Part of a small language model's weights: RMSNorm before and after each block.
Each number is 500 + 25 x the weight over its row's rms, rounded and kept within 0 to 999. Layers, rows and columns count from 0. Numbers have three digits each. The size before them is the row's rms in percent of the matrix's.

# layer 5 MLP down, 576x2304, rms 0.0352, rows 291-482, columns 1584-1655
097:516501507546500512511506525497450484472512496474499471457456522500474484495523468526486508509498521519508553513474478514512512544492461518429454506489520533531485515472483538470487493491460467527461461486509468498492
101:467506518545542514533508506486465524531513504470489554504478515493449471475487549503488503490453486478488580489516538517516486524512484496508509511501547477462482499469521499481492457487495496479511499550495498548522
100:506472482513496492492513531518493531497526500511496501485552515547510522512538503481472535485498496483493455497503483532484497459528465492496506477528515536513516487499493504495477478542553532500471476516505530542496
099:501441521458481515493496468519508456535538522510487494523562483495531546482504474494496503537534500522502517519508509538516445517505529497508508476473469495534520534505525451548505518527518514539505517511534541479477
100:499471585491486522484454468507513459523493518468524497454501501560522516514488528494527522484522496509481502476492489505495483500494495511447512529478522523513511485456488524537523533467521541510494424512549490528483
098:489533478524513533460544506468480495511513502500477504487495528496491476522472477509507469485479481501537542489491466527491498492462500486538508518523456522482502478474522457439460498524443479487515501496517472520507
100:541472445433463472482499550467485509468505479499559475533496464506504566534500516519500466540469514509500533502519527452519483456521490519503475499493503466512519499520487499565520505479508491516507480503515499574492
100:502542514512518492520511502499555486536520507516502529487504507515533483522524473507490496507459489540516535484481473531554514508476486489474504491527476525501525498548520501517525434485470517516519504487512524468483
102:460447564497558524517521512535530527509518504516532514516495482499483489519537532485555465491521484486479466441483500517539497540503511499472451530519540512507488539506503483475497494552498499498484478526525521486511
099:534505510517505486475518523474465496474533505456547484495474517466489471493502521473485481501488506513501464497535519508493494527501507508495488550509505535415502458511471475516485523486507503512471515490516504508493
100:503513503497535498516479474498494515480509481539547502503497516495503478524480497487482492536507508542522510483512487526458521546425485471465478517506516525470528510453519500491492490506521505490493505484438539496524
097:499488512512477485524462481541500485470481520513505502511515501522523478521482498493553468499515549504516471496526484490483500522457498529508484489516538503512508561519448518493463499501499491488480480448539473546521
102:525496514482560472501481462502524503519503537511510503507506518509542505489562509499460486501495515514492518457561496516469490486499533522481569534522481491475527529506460530475522521487516510502534484533512500498546
098:504542470522501544533468537533477533516536475485509491471546509520476541542504532538489496537486519523539485498502496504484527517477485499533476519521514495466516494523555495488505447517554520529479489486522493473501
135:463456491524464490516503513489497524519430495502510470496485522498517532509473533501515518551498513475519511439494523459514532489523483443485529466512414539485497490525498524486438465496499478464500494507515501529423
099:502512497496487474508493512469493491457525470458478502477506523505479447499530498461516539475507508508498452487522499512522498496497453495516471513522509523453492506481528471494510516495446486470500490482452480470474
103:543518473514494538499520502477489523541480502534533513475486526506466513475536557500479513537479502518502480508528529524505513526500494523470497520561495503439492520481514520455471514539532532520489518511493501451480
099:501482509510457542496495485508539478516488467533514490500499501514507464487457528517463509514475485504507492490464492488479515491504527487520480506448500502452489529517522479468490511528500509470519495487494507548490
099:489520488451487486491474513477527491480506502514501511483487490500540500546493522507511553517497486508527517503538497428525508516516510513470499517493456495503523502525525525495487498508526480497491537512485521560499
110:507481512529499479475477465527514470473467518508497525520522529509522496515486486482457498464491491518477508533490519482504468500508482486549535511472479540490480492514517515508445486491545475469499502496442488485483
099:507487492480465524512518532525464466486494492523489501520465525514479517508512476563508483487476460469536488477469488465513521468494518444500455472544507489471514459484532487517475488472502467480515546505534489509470
102:525496481453495513500511488547512456464442439519490515491483458455508513465500500477503505478473492516485535497472488541480473455470493480504438505491468528526460548477482470485521447490475513504482536469465480472518
099:518521497522551508539487513505505476498512515600483499507466493458497473509484518498488459532483498523508469457512537460513531496444497524541515509467490494564553488470529509488467527496437502508534469482487491514490
099:497526466506483522505486521510483537533488486463477460520504488501514476512511449498543545526508494510509505525509494495500507473465508475472482484514484530469500511533500500499490480526500524466475523488466536506497
098:524479486481475531491519471523544485493528537483488488528557547478512512501473510504499495481485517512463496493465471526471503509494462515537491491489496490462501491487466460503522494493501518492514531495497486513476
101:537508514511518498500501515498510501475557509486505494467510471497496494518494508476497481472520521545450501539457501471502495551458483511510509498563487506482489526478471493514506532483520537503453521476464476495515
105:513533501500485464509494518478516517493507507545556513481464516476506487552550521502495536480450500478490488512518508551542509478503476518517473490562492531483505501555457489466508479541484503503487506518463486509491
099:545490517554547465500507444475491438499518512535503489509493496516508549441521483471489520520458517504498536516524541462530500484457533498517523484500518491492510527505526475482498486478513512456548510547466497500434
098:505481496455466487478525525524494508473480453535452498520513471499507527487495518491511496524503500468491527514499485452498528523495471515446447494503495537526525515473539522532512487499468511498469560505475525533501
099:490507525484528493505543514493480476483471484445458457476467473471477464488500537507508482533462521494501486515502501524541493500491505501531481517495531452487520457495469515549505529502491486547556485475491511545536
100:478475518498521544497500499523508499516483493513471485519474484497544507505492534442517496520523506513510486488498497495505488515503473506500489490520439478502495483513469524483498506485540522527511517465513493519477
097:513529506500484511520464488524480513489492497506485516536499470490482474515502547463464502518474493542520499472520530505506478555474504531523547484494500525559532450530489556480479542499483481521530497574489532464486
098:523530508525509509499486538475480498502513487471490507485511423496470448496515489557494460499496537515509496498524493508493540536507496487512488515471527518504498517488501538527482489478503510459464516516492501479492
100:507515526516492477553485539494508507508515507544489519517505534514462512493468493520516472524523472470542509540497511473522509552473492447480517486461524475495470527503490500521543529508521504545513475504513509512498
100:518498469541456489472531542481488459520514518515515472532524511464476481498457477529506506480478499536519469525498556512513493517509534476494476483519492487484504509526480464505509505536516487507497524504490510492499
100:509546486471496522516502507489490521482491485525521479482476498496509554534484499463462526501486463468493476551500480456513515512487549490511503492477498510514484492504494484507476499495487509501521508533534492496538
106:503491532429537525473449499452491493473508496430508496522533496534462514495528503461484502487520500480484549471447452488488477529514489466547504490510462516500534510480453530573517536494454475501503492515513495476481
106:462503474507483513463495487471498490485515528507484488488491505519525542486508513465438499489543523475483537500494464494515504511482469454477538484493492492487504501511505508516489538491490492500463478512453477503520
102:497528477513559535563498488504490508502535490567493526505482490493482513514493561556485494492484520509554440494476505494521503505469544514471510506524536516517554491509511545517549512527533480521507539474465529494482
099:532480473457517475485504507511476459545504523469550468515507497520539473514524486502511492497472486474539527508513451532489500470521536511519475493497516508528520447514468513573500498469499526513486484488507510505487
100:469502508447533448488460527498491495506493473492489500479528503556493529509492447556530542504515506509509473504527505509500499556563491492502488493491496476474512473522480558524469507468513514530505505494506529505537
099:502498488501558533531502516463504541493518491483514489524526529502538525482515556503471533548476502494515536484535483506558512448512485489566529480519493502485545512506488514486510457505485490510529496508480507484501
098:448498488538523479502495472479514501492505537518519503498557542516536457483494501512472479455548482487508521479456501485482474489527469500510485490479519488483475488466514547541497503490503484476477487493512492485509
101:524508483495513433521520489531511475483513498510507489521468469501484419526486496540506500489499536508472524502500497486516514452518494486522509492528495523486523503535518525478510471486472510466520519546480513527559
098:505482537482511502498506494456498491486494491470520513480514496546531493481519497495494511530462530544473535476493487472503532529476468532540481499518462481502500492517487474510499506482498529512533514492506493528495
099:495475483520477513465495489493506467475495487512508489518497504486511465451425530491552483491496495499504481484512490519476477473505459515492490482451481474492458528452500480503507522532509502478529483473473465520493
105:511493520481510498511515521505489529523540493509488504530491516498443525512537528460517515519485518538489512500505551540499528447459511511510507485531490509494525524477488497471491512512470502528518525513478505563498
101:506515470514503504509507496469519497499549515468517477473471500551504521482474559461533457503449482499513490524507470505500531475499457522494513497471495459491514436486450510442534471503488505496487492489527550493525
102:523487506468499507513477480519503462531493563510509482482511507503488477525458511506468484518458479519505480524526502494491473501497504511521501471495488469490527570461521470501455469467554480522490519522493478480492
098:549508475472502497533521469509460448496502515503500488503522513486463486495542508482518496523533500471468494531532529508516499522481509484537476539553481515535519529530518507502538511494479486502503466475485510492502
101:527485507470528484487484481489491473524522521512543527509502522460482463545493534461503506517488535508504532482521511502521499470500478486464519528538499474497502520508505506459512508528498476521444421559441509494490
099:563505486508461477502540502436548462467489512500484480500499502469506481503534442482499455509511460508511529498496484517528480469513538468489547538503505459510500496530507532470493506513504496537517497501469537475518
098:493476518509490500498552509507500496496505521508467484503505474488509459486486513492474501486507524515464547498533511495512484525489466474455459440506497513514514494486507492446500476485547512492532507491469505513532
099:501495485515474487470488529498490522489495526506517486531474461498473575526492507493515482518544508531540526502508472521531490518546482461498480503468512449519522500534525487507510500509506483504511508503507534496529
100:457490483488501464504463517539519435549483512494488497521516554489538530545481496487515471448503495484465531456471493488481476536524512490475459472484490487484503521532476541462512484539520467496506532498459477443499
101:486522494512468510492490501464497524485510482488489538461534497516512488470496511511463463458506515463518483492485430511524462506496508522455517482511490527488505474479505503506483519525444465494506475483516503499522
099:500488549470445493492521475536502535480484449437459496525472476492486501485472511481473532492450462491495514491468452523532532464480529483492528492496512455485507485459510543482459482520422477520494468465461474504485
100:497487512513480532502466524532532434478528504490485501493499507483512515526498508536471486503509512485488493446503533520468475517512513506491509502499507553499497513480467478533485492494495493500504508474477527485491
099:555538486461527506522496486481461545527499551435508508493536513498450491564501435489467557487483480460486485468541521565478463503470494496509515508514482486529488502498500485518530532545481471485542537513448496543504
096:449470489509450508521532516525502479475474464481462501493494522463501507541514474506511543493535497493513551556480519451505513480512463513496503511475501512496515495516500493462493473531489496506510452457483469462555
097:486493510502494466480503519491487489484504525508477490492467499490529517490510510504453517516549508503514481441528574465481515514510493484553493528504486474445478531456528513526460487470509464500498493544514489529433
096:499504535563495530492513472497504525493477477557520462513529473512503507500485511522524505510533530550459456470529503460521511533471492478524456496461505525503492504467493510517488480447532524496524487471521511535520
098:496526477517526450528472523485518526488529479502527522478535476462497553492547482547492453521460484509492489552492482492483492444481482562532496545566511507514473455522472485483490480487486530497485519541540495471513
103:474509487460534477488497505479490543441479463525449496499431443486497511480470515470487510453504449507518466486509557441477490505559490497516470504481471486467501462491502527528500521475491529489497458480477456522522
105:492481488522470512505482495541466483480456449469476491467506485468495522472504493456505467451468533496478483529516509482510483468509490500497463486492512551505483483534469511478546492523533507464494429473491431508514
100:529483478500507502474469472457513476503514507464490426494489500533525467493483487561495476474452502495481518499505498527491497514507516483501508506503498499529495511497492524491473495480476450498509515515485517459482
100:497510533529467476493481515464472502458528499511478473497481499508540508498518531466514496486512504502487497477479514513485482482525459488501482495493502539530470536530522500499471465522588500495466465489489499499463
099:466532474464481477468468470518501524516510477469516479472458465549492525472463422492507499503506518521502505507459608552518511484460484487503471537500512533546525511485492497475529513477456504505485522509511523440507
099:440514486518530468484488502523481503505485502520509461509496490483490533432483498493440473524545504489481520539521512495503507502495499507518522497500457500476488552491534477499522522509507497511526503501500504457485
100:512492501516473473473506494489486503464479453498480496507467493497516467484499480492524437450465510506512522524495515446457494526476506481511501488454535505514514490511512503453524531496475488489524501457508546493492
102:489474462502495495519471477471486509469502521483510499489518471508492455494477472495506539482454463509509538514487543494516494489544494539505511530498510519553497519487523486485507518498455490479477474518475486488545
101:548488557501493494500493560501485462532515447521501529491543468519471534537471487472525445522513489504487434499481541506475485499517518505484476533471469511500473485452528522499501500515562525494491455500481507458500
098:461547527511451452471446482449521459493506503519541513520499534488498497496462482476479515555519484542507489492495484505470492515456485498468457483476526504515525498539471498510517493505502476481493505467507494523485
099:525502440512490488493493522432497515463524519507497442509509567512481460489493497540534473527547514568469495487475516450523488497486492495478491473494535516477464515500492526491480509519476484492481552472508491491456
099:483540486482456471510476510537511540576501509496457532466526516534456532538503496521484472520501509486505521543470521497519506507473514488511549488487493491537496512473460526489493499544482492503514488515520515463494
099:506478497533463484507468525474489477469507479485441480524515536490514509487493493509460512499511464506493502502545499500538541488466530536513476492507504526577481453484444480468471477503437506501491479511523466519523
103:508520524502450510511527519504513490463509479490465545495529489530465495515524475504564523466497501516505456517512497486459507475511515507489520527532508509484513488446506530509493499436495512487513508525475504506534
100:467528499494540506525483503518474502512495511488462481502467470469527488458490513507555493487522494514479493513473545484480494495516498533521503509484509507498513507442510513503493509496536497512519492530492517529543
101:494499521481488490536515527516511513473530470542501525537507528498483508542501532508536495520535523489485538495509528456469498497487496469497469494485464469500484510509504532494507435505454492456508500458526484507467
100:478499487506453478518466507426519537489504528448495450533484523517493535466489500491501505501492461446488540494531524522492498510489493510472453517478526507539496459456528507537501517503473522498465543492461461485486
102:480511510482521517528491474461451463520497447509520494510528494478517490495472486502482526529510497495464504502482489463485493521527483486508492509485544490470497460497523488505476515492511503476473518479478502476487
102:500505508495527521536495467527499519506515460508507495507493460483455456465521451486513516511501526505522494484511577527493490508510473518539511538504495521500516534500484483514486502478479488499512437506530487515514
101:487489520471457488481519512493523561535516455490506499473467487504497497504479504491538533530491506543523498498524475491503481472496491538538483499486511484508515483508551510502459497534457523526470512500503476451504
100:468500479455491495487472521502498516514485485484460450486487507477483471473519536488468470494509449504479470511527509501552455526502489509510499541527508474527521486504466472530504525534470499480470472472503488496530
101:507494488497529512491490511477484519465489482486491497505507488506449514506526465501498514513480507513482532521523540525481469502481518484483493458531529475516477482474514505476483485496517491494510512464490496503503
100:541499495502517471542478495523551486512531483503457518503448492479488472479490531491490469500499526505477483494515524497543484513528470484499509491473519451550482525512507499502504480520505507482525484494498513511531
098:499521493529509500510494494492547472497474473523459521552499514495466473456463468518529512517538486497496479504507449481497547487511515465500472452493468522512504490473499531516524518499501469493499507488486449512499
100:503461450514488482476485530533494468517479545502484482504541480495490533523501509506496513506483474477498439470517483477490501509568502456508496546506482504496480481497507534491479457503521511473529520493500513499479
104:478539484493511479516488507468499485519489505509507503501470473516481496490472476505495479482485541489488493478465509513464478493494529488486484529481488470488496531489470495486576516456454460456514517489509497474496
099:484521547478475526474512508498486487493500478522468508502500506525477477532521538462476530495533489472499507528501493511473491541450492538478529467533463525463507550522478532491482493491509461515526471497480479524483
100:469470508495478492516477512505525493531518472494519480499461523482486502487479463460513538534504550504494523486464474517512509466522516502487484513538468517500539527477491491564473528433536503515504481500536559493483
099:475439513505498482483484476438486517532510495527464476514544514519466522496462491451513482490528507500483525479455537513519522530533483464497515471505512534486472468517566460513508499493476513494559521533499463555458
099:536517511504498513477562521481526503466519483505478528500492504511488480481475492567418523488479466476550458493496496521468495489509527519501486512440497512493526490533500472532521483503480515557504542512490508459522
099:512506498525516502541535499505508504504506469524475510496489509477500515530501505499481515500477540516522503483506530489521494486487529501545491484476502466534525494493455510497504529493532497532529493505504505515536
097:506510533468477485486461525494466478478490493521521481493529475475522487509485534493491524541484483510527473481501533505549463447542513496568484475524501530551511491531520535489525498520480501478579524492545484496537
099:486471472431476509500470511472465473498536502480521498525493509508496450494515503500432567551487537500505486528506487542475494486496493505507500545527520411480468510499538529498456521489528457537468504531516495524473
099:507523520475496493529501488533506490519504476486493498541483479511492469458529478457466516521508486494492468498500455517490511521504497507463544499527560525481501474507553531490501511493492462498536470511499518475488
100:495521492505435520503527508511487529543505530503468482498491495476479523521497495502509487514508463498481486501492510500517527523529503536454473525493547499504512507490436521502485521458469516523510483520554513499493
097:546508475509502505495491478512517484518545488462504519518508513474494479465487493510481462497524555531560501508489533494490492449474508471483494492534516482539482457497532474481459499489520481521485455509531509513495
099:471506516466509517523489491525529554502499498520498487524508470507473458480554513487516507521523455478491443526484547511485492558496514496514494517529520515496511523477509508473514507494516485536535508457473523529461
100:534503528487530539522453553524554441498496518559536526509519531509467507494474506466511452498477539453498444469503554476524502514498498532469452459484511536500480505481509514479486448504498465502511475509477566524505
099:527523526464547457510483506523514505486475517479524504487496523462485488481495501498462499506488492481478485477471501484494494513457525519526483517488479471490507523496530484528517527478496532492494459531521507485508
098:478540510509516523523521500488492499474491481510519552481502541519483545498500484475497511513509469470521537500502488512505513523472487495475493483491524517527524499499516488527487505504449468497507516499500458537519
100:522447478553530506488506533522506501499469532453453512517491503460518525498486543508504470460498528506520517467523491485507469509526464533516540497485509470502506507502523493529505468561533473477505536484525514508464
101:519501473485473517466493482450515517506518511513490527508484522535525492486511519487509453514453464507489510495542483510506533462492486526529516442510516471543509531509492530507540509511498498518522527477531504459528
105:520525512486519463521555468509539497515538464458551502548512503513458495528492505509495529492488511473488477470494509539511549509503513475489487505509509507504518538492475456510481513518533516528531493508505477465499
102:464509518518489476529473529495509458517502501521514466493509565532479446516505479531524461480478513476512506491490502486506490499523497502472499513489470523495458471527552524519521476516526545480478481485487495469481
100:516481485505482504491514479512553529519480497458513491536487570522484518486495495513460500505481461499501485495514483489520448475519506538506490460464500488501526463541517543529526479489500533501464479446509492533425
098:498535486468483496498526449472510461514488501533461523510487478483567495476513543506486521490507484517513529556504465436496499460543518508523520483519499529496492475488486513484499506514505471530546526516485467519540
096:452520493468483455476498461610533527490497543484477496474525515446539567510482503473458537494531528511461493495446553536502534458499481485502506529472509537523518492484511491536465488490465503496487492555529534523517
100:509488474531495516530531529483494520483515504508497480484506498523511505540485537476518511499499494544515529509510453513509488521507510517429500496503503495563515492511518487498503493501535477503471508511523449447467
100:510517568488451529490477529484488494516506502535491493509460482502502417518515427553519464479471481492496529449518467510473511454556520528555538465532505489514506520520551449481501467470564517508509533511505499462554
099:503523474501480507507533501483475433454479478493478471479515478486498509497506504477492497517507490528500496494472505508497491545467516436484453498522482511486507461472486522487490494501469497487497558493497509466480
100:535481507486513514500509524502494512502492442511460492537503525553505563512459466435544483495511482503524543527482519522504535470498507487497519498443497454486490514497495469524510444508466502484481489474553481491519
097:523467514508460506530487522486513476535521542553482512525511532535541457476445498533488487507501528493490482494521479491494519468501511519503506519488536492469520497480519517486490517489534470482496468509485508497466
102:522485486496486490492541477514504525512487492479515480497507528483482447473535491518519503536523552536491480517468529501530503479529545484502496505516508435534517491440479492528512533502505464517534481512490496483520
099:526498511474520432502512539538497500506512465533512515514453496522527497462465568475433482484551484470514442493520488552497468549496516510475486516442497456460485475509501491512507532513510482509493480515504505515498
099:480489487507524465517475482520503504484480469524517468481541542504525473519505521503513481501511489509484489508505454499518493489493510530474451515514490488485491528537487496438452494520481520523514524497522470497517
098:507479491420519469493518520520486494511516493473498527518547534574444497524487522478526473503538471507508543521501508546449503513489470505539523503471530561486494508502494521503480467498523493488495462532495487468505
099:497497489560550520514521496531481524497486502501470457481500535515467492516529480497532498536489433488488492460539504534504517542513441485523459457493486531516481462517518489506532500453458494529476541467493507460512
118:489481490515489507496481490485482506538515531489496505501509494517487528525521486500499503579521490484503496502518490491486499487487470490494504518508517474489569520530518499496492511497488538535476494504500483460532
098:484561487507522488499477576473526539499520481482495510468501513521483498512474527507489545501529485519494503484505502498504526489512525476510537459462471499482530520481535514481482491525540519473481501512507507489466
102:484524512494504474512509530548480506500503488458517504499512536483486555508473476516526521451447496438470523529503525509525536466537526494496533508465509481496498480505490466452515456483511506471519496493496502503493
100:505509540475505518473514516464512483521490534499496421440500474508521447518454508507552488515505499550504495512513468501480492536532470485451513506480477513512531469489486474487533484491487500491509528484530499488514
095:493493517509507474544475564517517527495514514480509520478471439519478539522504519487497525493512511532488503505530539478550512524493505506489536483521481525490479472552548524513502468532497492545494500457505497538495
101:510508550490495504518503521527470559475491492539468513513492469527491481515489465494513532502567499516500524511474511503535509491509455475534467496489533501502500540443513485513561500496496523504490474482514489508493
100:433511492498507508540486532470441479489508527532521477493502525528526520474485477535505499489526524507517496516516504521475520537485506507456527525493514527541461527498506511479475507477544506502553498498482508512507
097:497526536497488534479494517488459524490506471507494543515544467511504490481560524497476501491517530486485534468475472475509500550448466502510502475524487557490472523447495518553458435464452530512525561468487513533476
100:462498543523526518469494485478447430494511529457505526457515502529464526504472531489493462498507487498494493525496514513523484532515481547476463491434472452526510494528501490458497507450506473466519467490510507503510
099:495470505495479520501502479465461474485471522497509502516480542479517494495514482508534456504469494512495490521465520474453517515488481524512527524498470471467518467502496504484513538529500534487479489500536526521482
097:523512550533513524515459495492528491499464526479490473504501498494514494503490517540468493489449463524506428502495503466515474525470470500512491508500482532467486470501496476499497498484497500511549492526512511499475
098:517543539440510501493452521508468509505486525466524525461470492486481485468518522533492507511473468478527481536509478500531533520484475538499514488498478425509510474478494528479497491511495486499524482517501510507502
100:474534487478488516516475522485500516505488486492529551498497575498490485532511524526510536498468480518530481472485509517481515492517519506478520484533483505524515557541455511505510492470451504483516507492476473490483
102:480512557526469530488504479504471499554519525500491492532517593504512505484498461478477477517506534511503484534490501503526554472505495528457470532501534506525515490463539497465565533507488498480485493503512479508490
103:501470453510506510463492498507533520474483496518481537477511477514492535520507534507495485467500495480503524517491469487450486498517533475526462491489524450520529504516536535491489468497483517472506510506478441487467
096:518515492512484559494521542522504511482471535522486512514536489496480469484509464540507461521506513488494510512468479488543515527513531499528475485466529544507490483510524483483473481493479514530480486495529464500545
100:514495481490473534558527521504494527482502495488542518493524484478550441488552515474463529503531511498457513557533513450486501510469506503458510491526510465538489533495515482506450510462460476474452488447489468494528
096:486528495507507454532522548466542535515482482488471476478505503482496456488491490458494498512499484481483479515482486482524476462464479476461486495484451502498477513523462526538451531501524528480509531484479479523542
100:522480500529497448528537484474499543523471475524488499518499481474502472476458460543497485507531519536493485503484447529523495472494456496428529473519471496490495545497471464510482491482485480508537503479499512488436
099:489507522515477503474455518550473524520525505486507543539509561467508510486484528528487481510485492530533489460530480454512496516456492508507460489454450478473521498480522498527458481506461543511526514532481506491549
096:453481477483450492510469493496473491555458523500483505493503478522476480482515488505494533475471468492482532490464471503478463472473483485481524511488525508441454514532520484471529494531481477555477470515478496507528
100:559479467513464470465503515492510497453473463490481517479450511537515483489494511499477487464520508474496489526469503470519448461500496523495481483476512511519489541495470499534520527492515567500501514461456490482467
109:479493504502490521452521531525524535452501475471528488498518518497499521483492525476494489492521510444495516496486516463469414514509507466521478534486509482551474527469498473513504479478501465473488497485504492486464
102:472487465472505532524523507518514482490538505479518518479495499460530492510475513490520490522454458528478452523485500468533477546452504505509519488515489473492543578492506537504525547497455480502507482528517463515483
098:531482492510507498458525512592491506477476477531511495477502500495451534496453504504470487505478499510477475523496503524531508528501484481459466504470506507470479491502460501496506508504503458489521485525478491493514
100:501516534431515521513493521495518477489518483492498525443499484488494469484543530508465489529593542509504448515533486512444506478514514499450501530511476501488524469459504517522488459474466516470477502517537514539484
096:576505487439461472509511476506522432481489492519514530508527488531486482471499496507523452479520488503472474474512507505520494486480508535501492486487568504518483464531498482466533497509480517474489496488470512494496
099:548538562523492467489478480502524523474512512451511458481546507507518507485521480503526518480475505545489501517460498523476494446519492493514503508511538566497529520501521513515463513507478495510500490542502502549475
099:518515496476485522506494504467475492533494505516534479475501523469488488479534583474514521503509440514488533468501507474515539475467462541473505500508488512523502505449441491520555485502509511507510533512504505481509
100:514486519503514475465502510413495498533501480523550488485506527512486509504510527514496530507506512515498488469502457502539488485547498485466513500481489581525535495521514532463502534511503500503528442514481548462473
102:503515519509512503496495570505460466482471465532513490463473553468486486466476473546464548508551461484508496460488501553471489532505464495504492479480534512559514456481536531504537513508472500509539484505469475489513
099:508530490522505470517504524450489496517513521467501502465502476486520469517515483537527549510456520484515519499472512527521527521485509464538490489497489489509513487500515487509516477502509516500500478499467477521517
100:501547489476481521514526502488531524545504538541470515545481485492527492488514476511523500502500506539498470454507452489494515516453481527494515477524517501534495482562494489506502505530467498524493446460497504518458
097:445458503484479511503524470508515491518507502471503458533457533492515518487527547528465471507508501506497504522500510471469501511530467484479503489546474466489541508526505513524491496541438501513520524536501480463488
099:485461547492543484528491476518491496502473474520520530490498467490464515512490521475487451503534497512486479485509483551485509490511500479504539466504508510466492532513474487470481452493504487514503522499498509539528
102:500505487529493499489500413530485503502527488498490475463496515509485494500464508535496537533527471483505496495490481516492479508472507487495523522472494522493506463455468501483491501482488504524513475495492497460518
101:498521518474549491540498507490525515490507564535493484513518524494529485487499499526509454490457510481496473544476467520534500506479545517509465517531525510476529488529473524500519483503494525487515537483508527507477
102:509523500515513547481531438435518517484512503483531505511537526504500483513492487507517497514521482565463497509510503538502518461468522542470540525483519500499507495477508464479503519494505486491495469519500513518493
097:457479522467518474531510502465535481542494486491493501525549487543514484489522479482494487525509529497484483472453529503478478490457506521531468511491463540541511521520524517535499488507492517493495467521473514458498
099:500458518462529549499476535442500493454485508489524482483500502545477463474505521539529484536475521491505431491478478516496499514500534522494486485506519504498458491481467542518481494531453494519494498470489519490503
101:460531469534476521504525492476485518512470487490538499498507513498508478474504576497504531500526506489503475489500519537511500516513483496507511542536531490511497495509487479522455509529545494474512476485502524517511
098:519481500464487530463536486440489500540481513458463455469484438475469507469462493461446494507482478491475528499532504535508516478510499501522507532510490523518525530522448487524502528521486504508555558502502500461502
099:475513483526478503473542511523526551495538471470512495500504512516505490483482478479507478479518536527503454527511501444530514461530510501461509520523540512543507505495508498498495491504531521500509511531462490514547
098:498521488523484529483553516478531471537498449485493511528517501462549480527497488489480497510489470492507503498475527508468496508547487501509532502467493523525490460460490445491515504474503535483514498499526527491487
098:494523498545483504486501491485531513476502481518496507513486513506476467475490495518482507488469552473496508482478509521495514447489517517478455511505486505495524517459491550504485497513478511501470507509473510527429
099:498529486498514494485486522485458437530487500511512491516523477512500480510469474496480510502503512494490525544469479486491504453490492499539457510443449467502485507463499502500460515513516493491504478551473521474475
099:494479474440440509506488542487521509488514522510490477498454468507518489531511469532511485460491496538464474569512487480494496479447513490529515486511510512538539473510499442498550517488514488505432507524488499490517
094:568491486517487528484501486514498509492474508515492472504493511485477418515493505487571529508500513509508527474489501484506512520506463479470509491480472517499497511481532483469467506497500487480485488506499455476496
101:489505501493535507455503488427497517527510499517488487487459458502490485524527492492482480493483452489513499484504474503497517515488517513444505523493521527494488504514483483533489502480542512514458503516526587478514
095:462465509514484488532509456521514507471516465468493524478527557432498545515517545459518465480464512484493521533503518525511515526494497492538499485540480500554481505515462510531483454481564452460492555475505476502478
099:519487505506514509503503549487495481511530485546535465485493504502500509503513531497513514512481507531509482541465536532532487497469477480503520545479502499491491489507502512506509487474517456489513493510469510530520
118:531511497526476511492521472502490518476483488485489471475514493491511463470465503537476486462475521499484506496542507510529469516471499496512479491460487500481488504498473519511481503452515470434493470472476466510531
099:463501526561557473482517512456502483514523538499494505540507482507467512497474501493527504501528547497491494498517463455482475547498532517489514559454474531522508448540478541530510524511528493483515487463513495518539
098:483472499480563503510490533514460530469503497537501524477506516524497520495490473479504470518443519464502524500512500518521499515517474513485448523502549506503507537479530518469486476488503505492524468460514531465523
100:510483466500441471498552475487497510512512520471490506548505461511528514500542515487521485503512505473515459512492514552493494551494563523446482496494558451491517504502487498475509537469496500497570513534515574523507
098:464538528503515458531463488529475513504498512531458499530526537520496518527472490486513513500526509507492493493508471514538511493537490490515487475504520559560490491462533513444497434487510512483515511488520526460483
098:519452520446461506527525454523513464528480492489439487520508482523522472482538511526483496520528518498539532461501467496468499439482516511489508517523533522565463477529489484458513550462478461554526493513494509522501
098:486479467497514493530493492481500516506505537431440464495514510500528512494507514470501544494489530494490516517482516500482481533493528471417482530529505487526488482515514478496507525493469524456472488533476469481460
100:569487510511509499476496513525520531531516485496449475468491476486486480497492469493445523510508507463501500480472462506507519482525520529529519489508477498505493495512476462522471517488468546509497523523474563540487
102:477470498502510480480508494501457506521478491458510523513514526539500482520513529498488443484517532504505485515454514529514485539530510525547506508514457470561499560497477528432522479503458535527503485524548503511492
100:498515469448492495540489534531485542502501518466478494503515500458542558518523501475529521518484530523499480503473477493493521461512455484489487518519518484521494512500517456511499544520451516510511521528562529494450
100:505441476505523487481501497529480484482528506484487552487541502472501565464482515520470474489504451490528523457522531470491486483487471494452556523506514509514507506464524512486493448505495488510503515494475578546457
097:524487513536504494476528516503487480458488451490501479508496510457538541484489502517454504494503477465511476498509505508510501474490501498518490523454502460483492539472525492480535490514500497473490513556514503503487
099:575510499449506491533514480506504489511486494482507498500506492525502510483490480506467525515477511486480511500509484475523481481493523493458531518516464480478499498477480513489474483523495495500486507523487527481469
120:475494463524472494496480540527501449504492516527509473477472514529532536518469504492485467487483499484483485485498504489480525472537465475462496389513469496487473474513477521539479479507503471476490523512493492512493
103:494492487511538528478516503470501465526506500534497515508522525550501508500542537516483484538520486457503484498520477518471487503513500489483481484518448494455467502494503493529490461475492512459480488469468443543533
097:511517516430493482491481498509481536495507505482526512532529520484515487492482516465520512508490476522531527499512438509509529505486494513438473505495525514525490485492514484465496509486500527499526483497483507515512
098:501470477463519459525473506475480533524503521508482489472524518567524478488489521510535513490461521421496501488504548509481491495519546479511483504484465469515486489526496515479484514503506496517459501491508472487516
101:518511480496453468451496526514478509518475539508507485512515520464484493481498508443510491493494528501486529484471483491488480506493478463514497492521483487519522517485480449494466480546521456474504505472543518536450
099:499495499471440548471476530523504480488483469471510521519456486501467486504491565524516484502506491495456479496484512442514496512511487491500484461512510467495487524445565533522503501505490450474492454519496452540513
100:510519510517499497456493526464563491506509471499523500479507455513521467538532503475498474500517511524485503486495490518509484455464585519492479522528471505544484476484475503457485488475509514491512554518484509522514
099:498512483517516496517469478539456455518461516494505509488495514584529539493487518525508515517522534473493526487507505494519529506516522484494501472469487504525486453485498478545469515529544505479480434481520518484502